Part of a small language model's weights.
Size: width 128, 4 heads of 32 (1 for keys and values), vocabulary 8192, 4.23M parameters.
Training: a variant of Muon for these matrices, 163M tokens, 9961 steps.
Each number is 200 + 40 x the weight over the matrix's rms, rounded and kept within 0 to 999. Layers, rows and columns count from 0.

# down: layer 8 MLP down (transposed), 320x128, rms 0.156, rows 257-291, columns 0-63
# gate: layer 8 MLP gate, 320x128, rms 0.156, rows 258-292, columns 0-63
# up: layer 8 MLP up, 320x128, rms 0.167, rows 258-292, columns 0-63
down257,212,152,221,225,117,198,197,209,174,203,131,217,175,305,245,246,195,202,192,198,223,207,146,149,243,143,225,106,141,224,137,148,224,269,228,214,214,243,218,169,219,241,103,162,149,261,208,210,248,217,177,125,200,240,181,217,180,203,190,294,166,147,188,179
gate258,281,184,215,178,252,210,273,168,154,202,250,245,159,178,221,253,189,166,169,136,205,173,206,222,181,179,191,185,210,156,235,215,242,190,225,149,108,209,263,211,160,239,193,171,164,203,177,214,191,207,310,250,170,195,219,240,196,262,227,218,156,233,119,165
up258,225,198,180,264,233,241,242,231,183,180,274,178,183,202,267,168,206,265,243,191,201,205,186,192,199,261,235,193,154,245,199,198,242,191,207,162,181,223,195,123,193,265,170,188,171,120,205,261,237,172,147,209,166,229,156,199,259,210,214,134,219,173,143,262
down258,196,207,220,211,246,167,167,183,210,171,146,195,209,260,240,154,173,236,177,219,209,151,209,210,234,105,174,138,171,116,222,227,148,203,263,153,212,244,211,227,198,184,237,214,241,301,246,150,191,173,213,193,162,151,161,236,188,291,152,273,200,195,231,152
gate259,148,177,178,204,208,277,144,164,99,197,249,257,238,207,200,147,281,246,213,294,220,164,201,146,99,198,177,215,262,136,241,183,227,164,202,191,151,251,207,191,232,210,218,239,183,181,253,212,218,203,260,152,184,228,183,114,269,204,186,221,202,145,250,161
up259,234,205,271,193,229,155,197,236,190,156,129,238,200,236,261,260,221,196,206,165,256,189,121,192,158,285,195,176,211,207,232,218,221,186,209,185,207,191,206,238,145,192,207,228,255,167,180,180,196,198,152,113,205,116,196,163,146,194,210,198,170,269,232,170
down259,182,287,205,198,179,114,215,128,255,267,158,141,229,167,258,255,202,213,135,283,174,185,213,227,229,212,142,212,192,195,185,212,234,164,223,167,146,225,187,219,140,109,220,166,262,224,220,163,158,147,122,186,171,217,153,225,248,169,237,174,266,204,161,260
gate260,223,150,179,265,195,224,285,207,207,171,225,250,204,198,201,247,264,205,219,216,213,204,164,174,177,165,233,167,238,116,154,214,170,195,188,191,142,169,245,194,244,259,233,226,227,194,131,237,221,247,173,186,218,207,228,211,266,106,195,155,233,145,189,238
up260,256,252,208,205,148,215,214,173,236,309,105,156,148,216,204,239,220,141,131,181,139,224,234,153,219,268,204,204,171,180,241,178,257,277,194,184,224,207,224,282,266,239,204,233,238,288,230,115,131,187,129,95,167,212,224,242,194,146,133,134,202,185,221,215
down260,216,214,161,190,131,177,166,178,203,256,183,171,246,177,192,208,164,160,155,200,168,245,208,149,228,274,228,203,172,118,264,180,247,178,183,138,277,223,121,338,200,67,222,202,252,185,155,190,220,211,136,208,179,203,187,181,210,182,331,294,203,127,199,214
gate261,273,127,173,242,237,156,194,162,177,160,192,231,141,195,228,247,249,158,243,184,221,228,238,181,247,180,202,152,250,175,212,196,242,184,242,257,218,250,180,149,230,157,259,218,245,211,83,209,173,203,207,182,212,248,242,242,208,182,150,209,177,192,190,179
up261,205,162,148,196,151,243,231,194,197,265,218,120,151,183,248,194,188,138,239,196,261,134,240,255,249,243,173,199,307,261,160,197,210,240,216,244,231,190,197,236,159,153,199,196,206,236,169,176,182,193,132,230,205,101,217,222,192,109,226,213,191,156,162,156
down261,210,185,208,166,284,249,158,143,158,163,134,176,179,247,128,194,214,170,205,145,308,245,218,128,228,211,222,240,173,201,203,156,199,157,205,214,189,181,175,128,229,184,148,251,246,195,183,227,228,241,141,213,204,231,106,225,211,176,224,264,172,172,173,216
gate262,198,163,192,154,224,104,173,204,275,173,129,201,174,214,181,241,225,140,232,170,227,262,173,191,190,209,137,290,99,235,167,206,205,168,156,245,180,248,205,157,204,230,168,248,191,229,265,230,109,250,212,190,174,242,140,223,197,162,199,206,173,175,184,224
up262,239,237,212,142,191,246,194,187,254,252,228,173,188,160,205,217,238,228,124,226,229,260,185,258,194,139,151,158,197,226,158,161,192,193,195,255,246,233,193,175,207,219,185,189,233,167,262,291,175,168,171,167,141,188,163,188,280,202,174,173,144,200,294,130
down262,184,154,148,295,170,114,248,183,186,126,147,221,187,269,170,227,216,236,187,168,213,253,167,179,144,197,154,264,177,246,214,186,176,232,232,169,237,168,181,188,186,177,174,251,205,227,180,224,246,205,264,282,236,151,223,213,231,222,210,222,229,210,182,178
gate263,210,265,170,257,148,194,240,162,174,229,175,198,232,147,238,202,228,203,220,241,285,170,205,193,135,214,209,203,215,124,208,160,142,239,153,205,279,234,187,224,201,151,207,126,211,209,305,228,187,207,256,177,149,133,182,135,229,207,230,170,185,188,201,243
up263,229,202,195,212,221,235,221,174,161,173,259,139,225,250,194,254,241,187,123,277,252,221,278,171,164,190,242,223,219,129,241,209,235,220,188,165,271,225,206,275,227,260,228,228,210,210,252,167,172,275,202,160,246,245,180,143,165,188,142,245,200,171,211,226
down263,199,138,160,240,188,129,162,192,165,226,201,141,243,268,200,249,180,162,217,212,142,219,161,191,220,189,205,153,186,137,276,184,215,201,146,184,199,238,109,219,247,234,248,119,141,259,164,123,152,272,172,265,311,165,173,173,174,298,166,198,172,238,244,182
gate264,265,236,157,145,166,197,195,130,189,274,237,94,196,221,216,234,184,198,208,186,231,230,160,234,142,199,139,231,215,198,207,251,167,124,195,144,268,223,269,200,215,212,186,199,190,253,188,90,177,190,189,207,252,135,224,202,175,213,144,192,180,232,261,210
up264,208,256,140,223,180,243,178,221,213,232,239,193,193,235,224,172,187,162,189,230,209,203,214,216,122,188,137,209,178,208,215,186,169,309,171,192,169,185,234,240,194,186,205,184,151,191,253,165,242,192,217,254,212,199,166,281,170,206,256,172,194,182,188,153
down264,172,143,207,194,274,193,233,231,144,230,166,236,261,209,143,212,152,145,238,258,198,154,193,158,267,208,209,210,208,222,235,218,229,170,193,216,288,216,136,183,243,143,207,183,196,142,188,282,183,222,196,182,107,232,154,203,174,190,201,240,196,215,157,220
gate265,264,204,199,218,171,191,247,231,187,215,211,179,117,207,122,178,278,139,166,192,248,180,231,238,162,202,148,173,256,221,157,178,202,270,246,185,108,216,125,221,269,223,218,246,241,161,260,174,213,244,167,178,235,195,132,200,211,234,211,199,216,240,235,225
up265,213,185,139,193,236,143,162,190,249,217,204,211,227,254,219,153,142,229,196,193,182,182,225,179,246,177,188,255,203,189,294,254,307,237,183,207,213,262,205,166,210,141,191,165,175,174,287,204,185,230,203,136,177,210,141,139,270,136,247,194,195,122,286,182
down265,196,226,276,239,215,143,212,214,232,152,156,283,173,164,138,205,240,221,289,198,214,204,263,157,197,181,245,235,280,190,173,277,276,200,245,130,222,208,203,130,243,176,203,191,224,235,221,262,108,231,180,197,174,195,183,167,180,249,256,210,234,272,176,190
gate266,238,199,125,206,258,156,236,129,211,196,220,179,243,185,133,225,215,170,176,309,245,205,203,260,297,147,156,241,183,243,222,171,239,213,207,212,240,226,190,209,165,192,218,251,162,185,275,222,178,272,174,210,244,233,214,187,195,160,162,212,218,204,201,192
up266,167,141,162,242,187,216,188,145,206,221,259,278,230,244,189,248,194,250,118,177,216,172,217,232,164,158,231,221,240,174,192,201,257,215,164,132,241,282,163,125,200,150,194,167,200,226,199,210,270,171,204,205,90,201,218,207,84,160,175,269,248,202,107,139
down266,172,173,183,178,175,147,234,198,204,190,213,239,175,237,230,295,219,215,287,250,151,180,222,137,165,182,191,159,163,175,186,228,199,172,184,252,159,193,219,195,240,182,237,156,167,212,121,221,164,161,252,197,144,286,165,188,213,203,91,146,179,200,195,127
gate267,211,136,260,139,213,171,239,205,196,197,237,223,215,220,168,182,140,223,215,222,139,135,224,229,239,166,232,216,197,135,225,214,154,174,208,226,207,211,113,168,225,198,164,225,126,206,213,145,224,151,205,202,175,215,183,203,231,232,195,188,201,210,142,188
up267,207,208,206,170,157,162,158,152,157,138,156,193,172,194,214,256,165,176,207,199,234,206,172,200,230,187,195,213,179,175,186,196,251,213,193,219,156,223,262,242,124,194,206,123,215,147,235,191,215,249,207,178,237,262,196,253,225,198,213,228,197,190,157,204
down267,221,207,165,184,149,180,227,236,177,198,180,217,180,194,129,242,194,239,194,157,262,214,193,207,200,164,157,217,204,204,154,155,233,230,221,206,164,205,237,158,242,273,240,244,228,192,213,176,159,215,194,140,190,130,128,173,158,184,220,193,170,168,205,205
gate268,221,225,247,198,181,265,223,250,289,270,217,231,233,172,184,286,236,201,210,202,172,111,268,211,194,217,225,206,163,229,176,188,115,226,167,246,222,300,220,184,174,213,220,184,232,194,239,211,220,234,222,175,156,156,252,241,234,212,252,228,256,205,149,145
up268,216,172,225,193,220,197,256,227,243,156,260,216,217,227,247,226,226,154,179,151,260,241,183,232,269,251,241,161,263,215,198,218,174,172,157,196,129,214,223,225,147,192,206,203,232,223,214,188,193,169,207,170,235,177,130,168,223,176,207,169,187,159,244,252
down268,225,182,238,173,282,189,107,202,191,204,213,171,197,205,174,201,170,243,164,202,155,175,218,254,143,174,194,220,243,232,261,119,199,194,200,218,189,181,253,188,180,231,231,200,182,196,227,181,255,256,207,275,267,218,270,258,219,155,195,225,238,207,207,237
gate269,159,213,263,167,229,209,192,201,87,251,194,237,254,231,197,221,194,170,167,188,204,158,216,257,210,277,235,131,272,204,154,202,278,132,191,173,217,274,168,205,200,170,234,214,189,120,199,248,117,223,163,159,204,224,190,200,184,184,112,233,256,205,184,154
up269,103,187,213,155,201,92,173,209,107,242,171,233,255,241,229,170,200,202,199,175,185,191,228,162,190,222,221,216,235,201,259,191,320,181,144,228,233,207,168,194,171,111,218,282,187,165,215,251,155,203,204,212,257,289,215,196,202,143,93,219,159,226,188,127
down269,287,243,151,232,180,178,227,210,253,154,133,180,248,171,202,169,180,175,254,214,211,217,227,217,169,149,208,187,211,226,226,234,196,150,265,238,183,200,190,227,257,209,173,154,133,251,173,233,208,233,240,219,145,228,210,166,198,268,228,208,201,236,213,207
gate270,220,263,173,158,224,222,158,241,187,212,115,183,161,205,201,187,251,237,202,240,168,237,229,161,164,148,178,235,169,236,201,210,194,197,233,152,238,179,197,254,210,144,207,237,181,129,244,210,158,216,160,230,237,205,170,144,198,169,225,229,203,191,209,293
up270,215,135,198,203,169,190,228,241,140,226,274,289,251,170,226,230,223,210,216,220,137,198,142,189,154,276,185,194,333,141,125,204,177,277,246,242,208,226,270,172,161,107,180,240,245,155,153,173,173,217,207,208,224,223,178,229,219,199,205,148,175,178,180,167
down270,171,183,250,242,209,202,208,283,221,137,177,202,248,195,241,177,201,155,125,193,210,205,199,185,170,227,229,188,200,222,217,211,188,160,197,188,248,172,125,173,280,163,144,291,213,187,250,228,245,213,319,117,220,254,234,122,202,148,178,226,246,185,183,153
gate271,302,199,200,182,154,242,199,235,231,253,193,163,229,168,271,277,161,217,204,229,218,314,186,193,196,198,252,211,248,241,197,260,266,189,165,143,217,165,184,237,210,200,215,251,172,142,197,212,124,270,178,313,171,178,188,217,135,195,184,184,154,181,189,164
up271,288,210,265,184,221,221,218,227,172,205,146,170,207,198,171,172,248,265,256,137,202,185,154,152,91,174,191,221,210,219,302,177,150,183,256,234,155,233,205,250,234,232,150,189,255,191,212,146,140,273,221,216,232,205,143,223,117,206,192,248,245,155,271,181
down271,181,156,234,161,211,157,161,185,184,230,197,215,231,196,261,167,190,231,172,194,181,205,164,235,210,221,152,217,150,247,166,170,204,182,252,178,160,195,178,209,191,186,210,274,227,138,165,184,216,138,125,156,277,180,270,214,206,203,190,157,197,211,168,214
gate272,235,239,179,158,76,191,244,236,236,218,86,252,201,283,187,175,162,194,178,265,180,174,208,143,210,142,160,207,111,202,216,162,163,237,191,274,268,305,233,220,188,196,212,193,205,168,220,181,195,277,278,183,151,320,205,249,219,203,156,193,215,203,135,194
up272,179,237,204,176,199,162,216,173,130,243,162,232,151,232,234,164,197,201,194,230,176,237,203,204,167,262,212,172,257,166,282,178,169,198,175,232,167,168,172,206,186,242,255,244,219,244,248,234,226,147,166,192,280,218,154,119,160,175,195,195,220,228,220,254
down272,182,257,291,240,236,222,196,180,305,207,174,214,135,223,180,225,269,205,218,210,171,139,202,245,217,213,220,197,183,199,203,217,234,179,243,172,188,178,234,198,147,140,220,170,194,165,125,128,150,170,167,183,210,197,231,143,161,177,229,259,151,205,221,203
gate273,272,194,280,204,223,279,134,105,185,160,233,117,208,268,143,173,197,183,106,207,231,207,178,221,95,171,194,169,172,245,168,76,228,230,151,152,195,255,157,179,134,216,235,180,224,150,184,153,156,172,181,259,205,141,211,274,202,132,268,201,144,134,224,211
up273,222,174,189,277,179,179,172,181,170,174,240,225,288,236,101,174,208,164,222,149,208,226,213,138,256,166,273,180,181,224,258,220,219,293,186,175,138,173,284,148,177,257,196,206,278,220,186,207,184,267,138,172,246,151,227,166,160,224,206,148,186,190,255,170
down273,201,168,203,207,255,97,117,194,175,220,243,284,185,218,226,251,273,221,248,184,208,219,207,151,245,225,152,164,264,181,150,238,161,169,188,259,173,120,193,271,219,124,171,160,214,199,224,145,175,200,150,84,183,162,192,173,224,290,167,179,203,183,204,205
gate274,163,197,218,248,212,219,224,196,213,168,217,97,193,183,162,152,203,217,176,144,198,202,199,290,178,238,155,186,170,238,203,245,183,254,211,231,205,218,169,194,281,181,263,141,231,164,281,124,118,236,288,180,220,164,243,93,154,179,205,163,211,165,206,155
up274,179,181,204,216,151,165,118,206,214,255,188,106,251,188,188,176,215,216,217,205,232,227,165,222,181,247,290,190,128,193,225,175,135,210,225,141,197,264,209,187,162,191,248,78,219,124,175,230,275,267,276,141,165,188,256,240,208,222,254,226,144,202,176,214
down274,238,196,207,202,158,212,268,164,184,279,148,178,244,147,256,125,181,134,232,184,213,210,191,236,182,182,190,248,271,180,154,238,229,204,234,181,207,208,180,204,249,184,125,221,281,273,196,202,181,144,112,172,212,176,196,174,226,239,217,240,129,221,143,267
gate275,200,246,273,209,184,149,173,283,150,189,159,230,176,211,209,168,163,234,211,256,202,219,272,256,186,196,120,152,193,267,234,141,193,231,183,229,193,201,174,176,202,197,220,178,232,154,178,133,168,272,287,268,288,197,210,219,208,166,189,230,215,189,225,186
up275,199,167,231,192,230,232,210,255,139,210,183,192,217,185,176,204,206,194,197,201,197,194,239,205,240,241,216,175,197,208,226,153,233,218,160,204,125,163,192,251,160,236,208,271,166,196,218,242,187,182,179,169,258,229,126,223,253,190,162,153,185,245,249,211
down275,177,174,231,162,213,147,199,208,234,132,205,139,171,168,203,204,183,181,221,191,197,165,182,274,184,155,223,261,185,279,190,118,227,181,169,153,179,179,176,202,231,170,202,167,143,224,160,185,211,169,163,223,204,176,196,180,201,179,232,199,247,254,221,213
gate276,245,195,175,358,199,153,239,195,118,275,242,253,289,214,234,262,215,213,121,177,232,211,185,238,242,228,217,223,242,216,207,172,230,208,169,273,192,295,172,202,193,164,216,160,211,191,192,215,139,217,269,227,256,187,193,157,191,196,186,199,278,219,230,208
up276,236,190,133,241,200,181,281,226,268,141,203,258,201,167,260,231,214,130,160,201,138,178,184,185,211,169,238,191,287,190,200,163,287,164,207,226,277,212,214,144,161,163,254,179,237,149,228,109,256,157,155,241,154,235,208,196,231,219,153,216,238,191,217,217
down276,219,199,278,173,209,127,239,106,123,194,162,177,219,177,165,169,168,272,263,200,222,255,258,240,170,232,198,215,219,175,263,221,259,213,159,136,180,216,165,240,259,230,260,196,256,235,215,205,191,204,308,156,168,217,246,270,263,136,222,209,217,181,206,254
gate277,127,205,260,197,218,149,203,272,163,193,183,200,146,230,184,217,201,147,195,216,176,216,177,174,205,230,132,227,218,223,286,260,233,160,162,254,190,195,234,127,178,185,256,147,185,182,189,283,161,169,224,190,197,170,231,180,256,182,177,205,226,140,189,205
up277,136,149,202,248,205,232,217,219,214,273,202,189,246,229,191,183,197,229,179,211,219,164,215,201,205,189,178,214,202,188,216,157,164,143,207,154,206,202,203,168,224,178,201,254,163,212,200,149,182,200,195,178,199,231,161,241,211,172,158,160,159,202,171,163
down277,222,194,239,180,184,190,193,236,189,220,263,193,142,210,144,238,247,225,174,199,180,161,217,215,187,174,205,176,134,209,168,167,240,172,231,154,150,176,160,242,90,254,202,171,217,210,179,215,212,248,117,232,139,187,235,188,126,202,199,220,154,220,152,155
gate278,223,221,124,205,189,210,254,188,197,196,261,239,188,186,239,191,185,235,182,151,165,256,193,237,194,240,260,155,338,210,209,270,203,224,255,203,166,159,206,183,191,206,197,252,199,183,176,201,198,184,146,200,241,138,90,144,193,106,204,177,78,235,254,219
up278,227,180,243,184,227,241,127,151,236,188,161,187,151,260,126,202,263,134,219,116,220,258,152,235,167,210,228,152,234,241,194,176,190,236,301,233,195,272,172,122,181,232,176,214,193,187,193,177,207,286,216,248,201,207,224,197,265,161,121,206,185,244,211,217
down278,280,196,147,211,282,227,174,184,163,166,235,239,232,245,181,178,213,225,254,195,202,218,188,211,140,178,228,198,154,334,248,171,191,184,162,234,201,154,180,198,229,180,228,184,237,214,195,170,109,175,176,229,113,224,150,263,162,195,235,189,176,130,173,261
gate279,238,159,241,191,245,126,154,173,165,204,259,235,161,243,196,222,223,172,96,184,225,226,195,246,211,240,178,217,221,220,165,163,140,169,166,193,185,207,222,216,229,216,157,202,227,268,191,189,234,126,259,220,227,255,224,244,144,153,192,199,235,187,172,173
up279,138,242,164,222,272,88,194,200,218,171,161,214,145,97,82,179,169,175,296,238,245,230,218,173,171,161,168,256,192,210,230,157,148,235,163,183,251,177,227,183,204,115,215,232,200,245,258,200,234,218,199,224,269,205,224,139,272,227,125,182,225,255,178,188
down279,214,139,202,198,149,209,215,268,207,198,172,246,239,153,271,246,228,189,205,200,124,282,218,183,200,183,259,114,199,176,99,250,288,157,245,225,189,174,131,228,188,228,234,235,291,173,212,253,187,231,212,165,189,212,242,205,214,186,169,220,188,196,101,226
gate280,181,173,225,215,136,161,284,204,162,198,139,134,182,136,173,187,214,191,146,223,182,217,195,196,140,190,119,190,193,273,75,236,203,157,200,204,181,225,210,204,214,216,236,206,133,204,169,169,249,114,228,202,223,226,243,182,191,175,143,283,220,217,122,213
up280,199,228,234,191,229,191,195,254,175,223,182,196,133,207,231,206,192,168,222,128,222,171,226,192,224,232,256,181,198,225,100,208,256,135,238,158,232,306,247,241,237,187,214,304,218,218,164,201,233,247,250,211,201,165,204,231,189,193,181,228,212,195,210,166
down280,197,216,186,171,169,236,217,190,155,196,185,182,201,261,175,290,136,216,149,212,228,200,168,199,180,219,196,172,185,223,120,246,141,180,112,224,147,196,240,167,186,182,189,148,203,113,215,194,216,233,210,178,270,226,193,194,217,222,233,163,124,138,241,265
gate281,222,185,136,262,195,212,229,182,274,214,215,248,208,195,203,208,234,245,160,274,209,88,150,178,235,150,185,170,197,208,181,126,218,229,236,235,298,247,303,182,165,222,196,163,94,181,248,175,218,193,211,128,208,201,142,192,149,160,224,159,154,121,281,186
up281,179,175,200,187,160,199,122,203,235,171,187,151,156,202,95,192,242,217,163,201,193,204,136,287,285,270,271,147,225,275,222,151,218,203,208,156,191,193,179,176,221,151,204,206,209,243,191,164,220,241,207,212,189,116,265,175,220,172,213,243,208,201,194,193
down281,185,160,173,247,201,260,156,137,195,152,250,212,173,118,191,215,180,215,213,217,226,113,162,200,195,209,221,202,175,179,196,192,302,220,233,177,193,192,227,225,221,261,159,190,194,201,178,315,264,156,342,178,206,162,176,137,207,181,132,217,132,263,136,209
gate282,204,229,199,161,269,271,173,137,194,334,163,125,187,255,264,237,199,239,176,204,217,171,141,256,207,139,152,203,117,250,171,227,164,201,198,150,216,226,164,240,185,190,208,152,238,172,140,253,193,120,209,196,213,187,247,209,166,232,162,196,233,284,207,222
up282,235,185,163,207,148,151,159,135,194,199,218,180,164,195,234,197,205,182,195,234,152,247,237,146,162,193,195,186,263,191,175,198,210,205,220,202,209,253,156,147,209,224,173,112,136,199,204,212,203,226,142,208,147,99,225,204,219,224,248,277,157,142,179,179
down282,193,198,189,198,214,285,170,265,172,150,169,198,204,228,231,205,169,181,165,187,298,222,261,135,154,256,180,209,210,137,255,230,241,257,224,199,192,191,151,227,202,209,185,135,214,285,198,220,228,214,130,187,196,309,225,218,191,161,191,164,209,166,201,244
gate283,164,217,159,237,226,152,245,190,209,247,156,165,198,160,230,155,236,251,152,236,164,227,247,222,248,166,216,191,237,167,210,197,254,250,226,219,222,172,285,262,176,170,158,174,186,199,262,190,117,160,243,188,250,202,251,153,176,175,226,248,212,260,235,162
up283,212,120,141,153,161,178,184,177,214,196,192,235,183,264,179,198,210,206,209,202,156,144,227,249,95,179,214,285,192,220,302,180,242,196,141,185,231,185,216,260,172,128,226,173,200,276,260,147,162,175,158,239,225,210,148,193,214,266,194,213,196,216,191,181
down283,182,218,206,226,274,269,199,261,192,207,207,209,150,172,182,165,148,236,252,182,277,128,193,296,214,142,179,202,147,219,229,184,317,228,195,196,162,194,236,228,163,164,220,274,287,219,201,161,272,192,146,232,193,213,242,202,210,174,242,187,212,187,207,196
gate284,154,221,245,217,249,177,185,253,234,162,179,157,216,149,157,192,275,125,192,196,240,162,219,213,189,199,228,209,225,174,191,285,249,145,181,180,241,275,205,227,130,233,189,238,255,263,173,160,147,179,183,214,198,184,240,135,186,196,202,189,262,174,212,157
up284,218,115,188,57,173,185,135,210,269,208,132,185,185,220,164,200,167,227,175,149,200,212,210,158,101,169,149,217,189,235,154,175,282,214,261,176,174,191,218,222,199,188,158,193,242,237,218,203,158,191,232,212,286,212,218,291,216,244,198,185,230,171,255,175
down284,214,176,242,176,220,228,178,159,246,226,169,185,235,238,251,112,214,215,193,191,131,134,156,188,191,198,229,148,263,194,238,262,217,209,237,99,249,230,238,159,136,201,218,193,217,186,161,251,217,250,161,162,234,239,200,202,146,197,232,154,166,164,188,209
gate285,233,122,178,229,117,207,229,219,185,199,194,194,230,201,186,168,220,170,259,164,197,178,158,205,123,224,143,291,199,247,127,245,177,189,155,189,133,205,178,202,236,220,180,169,245,207,182,144,219,195,199,223,234,154,208,214,237,213,205,231,192,264,196,183
up285,256,119,200,195,208,263,201,222,172,210,201,214,187,200,189,185,198,203,173,203,251,197,179,162,248,250,237,163,236,234,227,111,170,148,222,245,240,186,161,169,189,201,259,244,199,235,132,135,189,173,236,267,176,197,231,240,151,170,265,183,223,186,175,222
down285,141,160,187,206,190,210,194,230,210,241,201,222,291,147,216,211,251,144,209,144,143,139,208,229,139,220,147,210,182,209,166,250,208,250,140,176,181,254,224,138,161,208,132,187,144,203,200,226,231,225,158,240,251,183,196,193,166,242,130,192,165,224,226,166
gate286,209,177,156,136,231,135,198,195,187,217,227,177,255,181,170,138,229,177,209,237,245,241,198,168,189,150,221,172,174,123,219,122,269,214,174,231,195,158,192,189,274,230,199,161,198,216,220,239,155,119,194,277,255,202,207,127,182,223,260,212,189,189,246,206
up286,180,185,189,184,179,124,238,149,251,223,224,106,270,220,162,199,225,147,145,174,227,151,169,127,212,216,143,194,185,208,193,194,174,228,142,272,219,155,196,235,220,247,170,243,245,243,168,180,221,168,229,134,217,185,150,127,212,230,160,212,171,105,172,248
down286,242,211,199,178,250,155,139,265,189,253,205,215,232,178,113,241,99,125,189,159,194,185,265,183,143,193,254,145,159,239,227,221,250,157,175,207,227,199,256,142,227,213,234,191,194,215,217,158,290,197,161,192,202,134,219,267,236,204,217,172,181,159,209,248
gate287,255,184,247,149,282,181,141,190,183,145,194,121,189,174,173,171,248,236,150,164,241,181,113,289,239,221,172,243,196,275,170,163,188,195,109,178,151,171,150,237,191,190,202,264,129,230,197,224,213,229,216,117,252,171,225,187,223,209,210,97,153,240,167,210
up287,239,272,228,175,172,213,192,176,182,210,196,140,198,245,217,163,230,250,198,226,131,217,167,170,188,204,284,100,197,183,212,154,115,214,221,161,192,249,286,247,236,187,205,209,217,169,210,142,187,195,144,170,191,119,193,222,237,186,218,285,176,193,235,214
down287,195,184,208,251,219,192,179,142,170,162,228,160,123,210,210,196,243,120,283,179,208,169,236,151,165,186,129,233,204,156,144,212,271,203,171,202,126,232,166,192,219,193,147,232,158,195,167,229,278,200,220,238,203,241,218,269,166,191,153,179,197,226,187,126
gate288,152,220,185,243,227,144,236,175,260,194,252,189,237,223,168,241,251,209,165,195,200,174,198,173,186,232,262,191,224,303,196,246,251,243,172,208,222,270,173,292,249,193,226,204,206,167,200,183,249,248,167,198,238,202,108,199,141,212,180,156,255,180,179,252
up288,178,254,215,191,237,319,183,245,159,169,209,166,262,228,195,235,149,254,258,234,202,243,227,184,177,136,226,152,152,161,163,166,164,221,183,160,108,249,269,181,234,183,228,137,199,242,228,187,191,203,162,200,234,193,229,233,278,177,249,222,292,192,257,196
down288,210,285,202,209,146,167,154,134,204,280,230,218,230,228,205,162,196,210,149,210,170,156,213,263,238,161,168,230,68,163,231,226,216,216,193,236,272,244,226,241,254,259,207,176,223,234,237,180,143,269,215,192,207,222,295,141,211,244,269,205,286,125,186,197
gate289,249,221,196,258,203,176,202,158,183,231,210,214,240,123,207,222,244,214,268,190,253,187,241,163,246,191,197,192,232,206,212,217,126,183,261,227,183,143,184,143,249,250,190,223,196,167,224,186,192,266,201,184,211,128,248,231,154,181,160,197,172,249,224,200
up289,216,154,127,171,218,130,209,184,225,214,211,236,164,215,88,107,138,199,144,162,192,197,172,199,146,173,161,210,219,213,194,201,145,235,218,189,165,206,262,197,292,128,199,215,109,306,246,175,190,231,176,169,257,177,197,237,221,147,178,234,250,176,224,231
down289,215,137,294,208,255,161,187,202,187,211,209,150,140,215,261,219,289,227,198,130,141,160,150,196,251,227,195,233,173,294,204,263,175,190,217,118,143,168,187,206,201,179,226,258,148,195,192,251,199,207,109,187,182,184,218,207,218,217,152,234,185,91,223,209
gate290,211,245,99,169,197,194,178,241,223,216,283,172,196,217,188,254,203,145,263,188,166,153,212,183,169,219,243,160,247,176,158,228,194,166,288,229,207,236,165,148,189,249,217,193,233,228,145,182,195,219,230,185,174,178,172,205,209,119,183,116,235,203,195,221
up290,251,232,222,219,233,205,196,241,187,204,201,193,153,216,199,208,219,170,135,232,143,160,185,278,239,188,158,168,162,174,192,256,176,185,131,158,168,213,206,167,248,210,183,236,272,235,204,215,143,158,243,192,220,118,303,213,175,136,218,206,194,256,152,203
down290,240,246,213,257,144,255,217,232,258,191,195,132,179,250,223,205,209,273,231,210,151,173,249,192,209,190,203,226,172,153,148,201,266,222,234,123,110,236,204,184,210,133,194,200,170,240,135,217,187,188,214,163,243,196,224,191,233,191,119,148,224,190,221,310
gate291,197,161,203,169,243,261,203,246,252,101,263,200,202,227,242,153,150,258,226,217,294,124,184,241,211,199,147,162,192,202,171,201,235,175,147,146,293,199,212,241,258,157,198,154,114,236,271,249,192,176,220,163,188,192,195,223,177,210,229,160,287,175,142,185
up291,209,206,170,251,253,241,172,134,149,193,157,135,184,226,113,164,170,200,190,225,181,147,234,231,179,299,178,144,182,244,239,146,228,201,145,190,102,73,154,222,169,163,156,215,150,161,184,195,202,286,246,145,176,221,219,198,224,240,216,199,256,212,212,273
down291,218,173,183,222,186,236,269,218,210,219,158,213,179,216,188,196,206,222,138,241,208,184,155,169,165,160,222,235,250,274,191,211,171,215,173,202,323,145,225,207,216,242,115,193,159,167,213,244,180,149,286,204,120,199,137,174,180,203,144,201,220,213,186,168
gate292,213,231,234,237,237,214,140,292,168,189,185,181,280,222,181,193,239,208,202,221,215,168,239,202,198,206,219,248,130,237,111,231,209,279,174,208,209,198,183,113,177,248,203,255,267,196,136,180,210,263,119,202,269,236,212,150,215,205,209,172,156,215,224,120
up292,178,192,161,227,242,183,153,240,143,240,169,172,237,206,240,246,149,169,165,210,235,256,272,224,197,96,211,170,148,165,176,227,235,221,239,209,225,212,170,230,122,183,264,194,209,161,151,237,174,207,199,227,203,226,223,207,178,156,227,180,175,170,119,178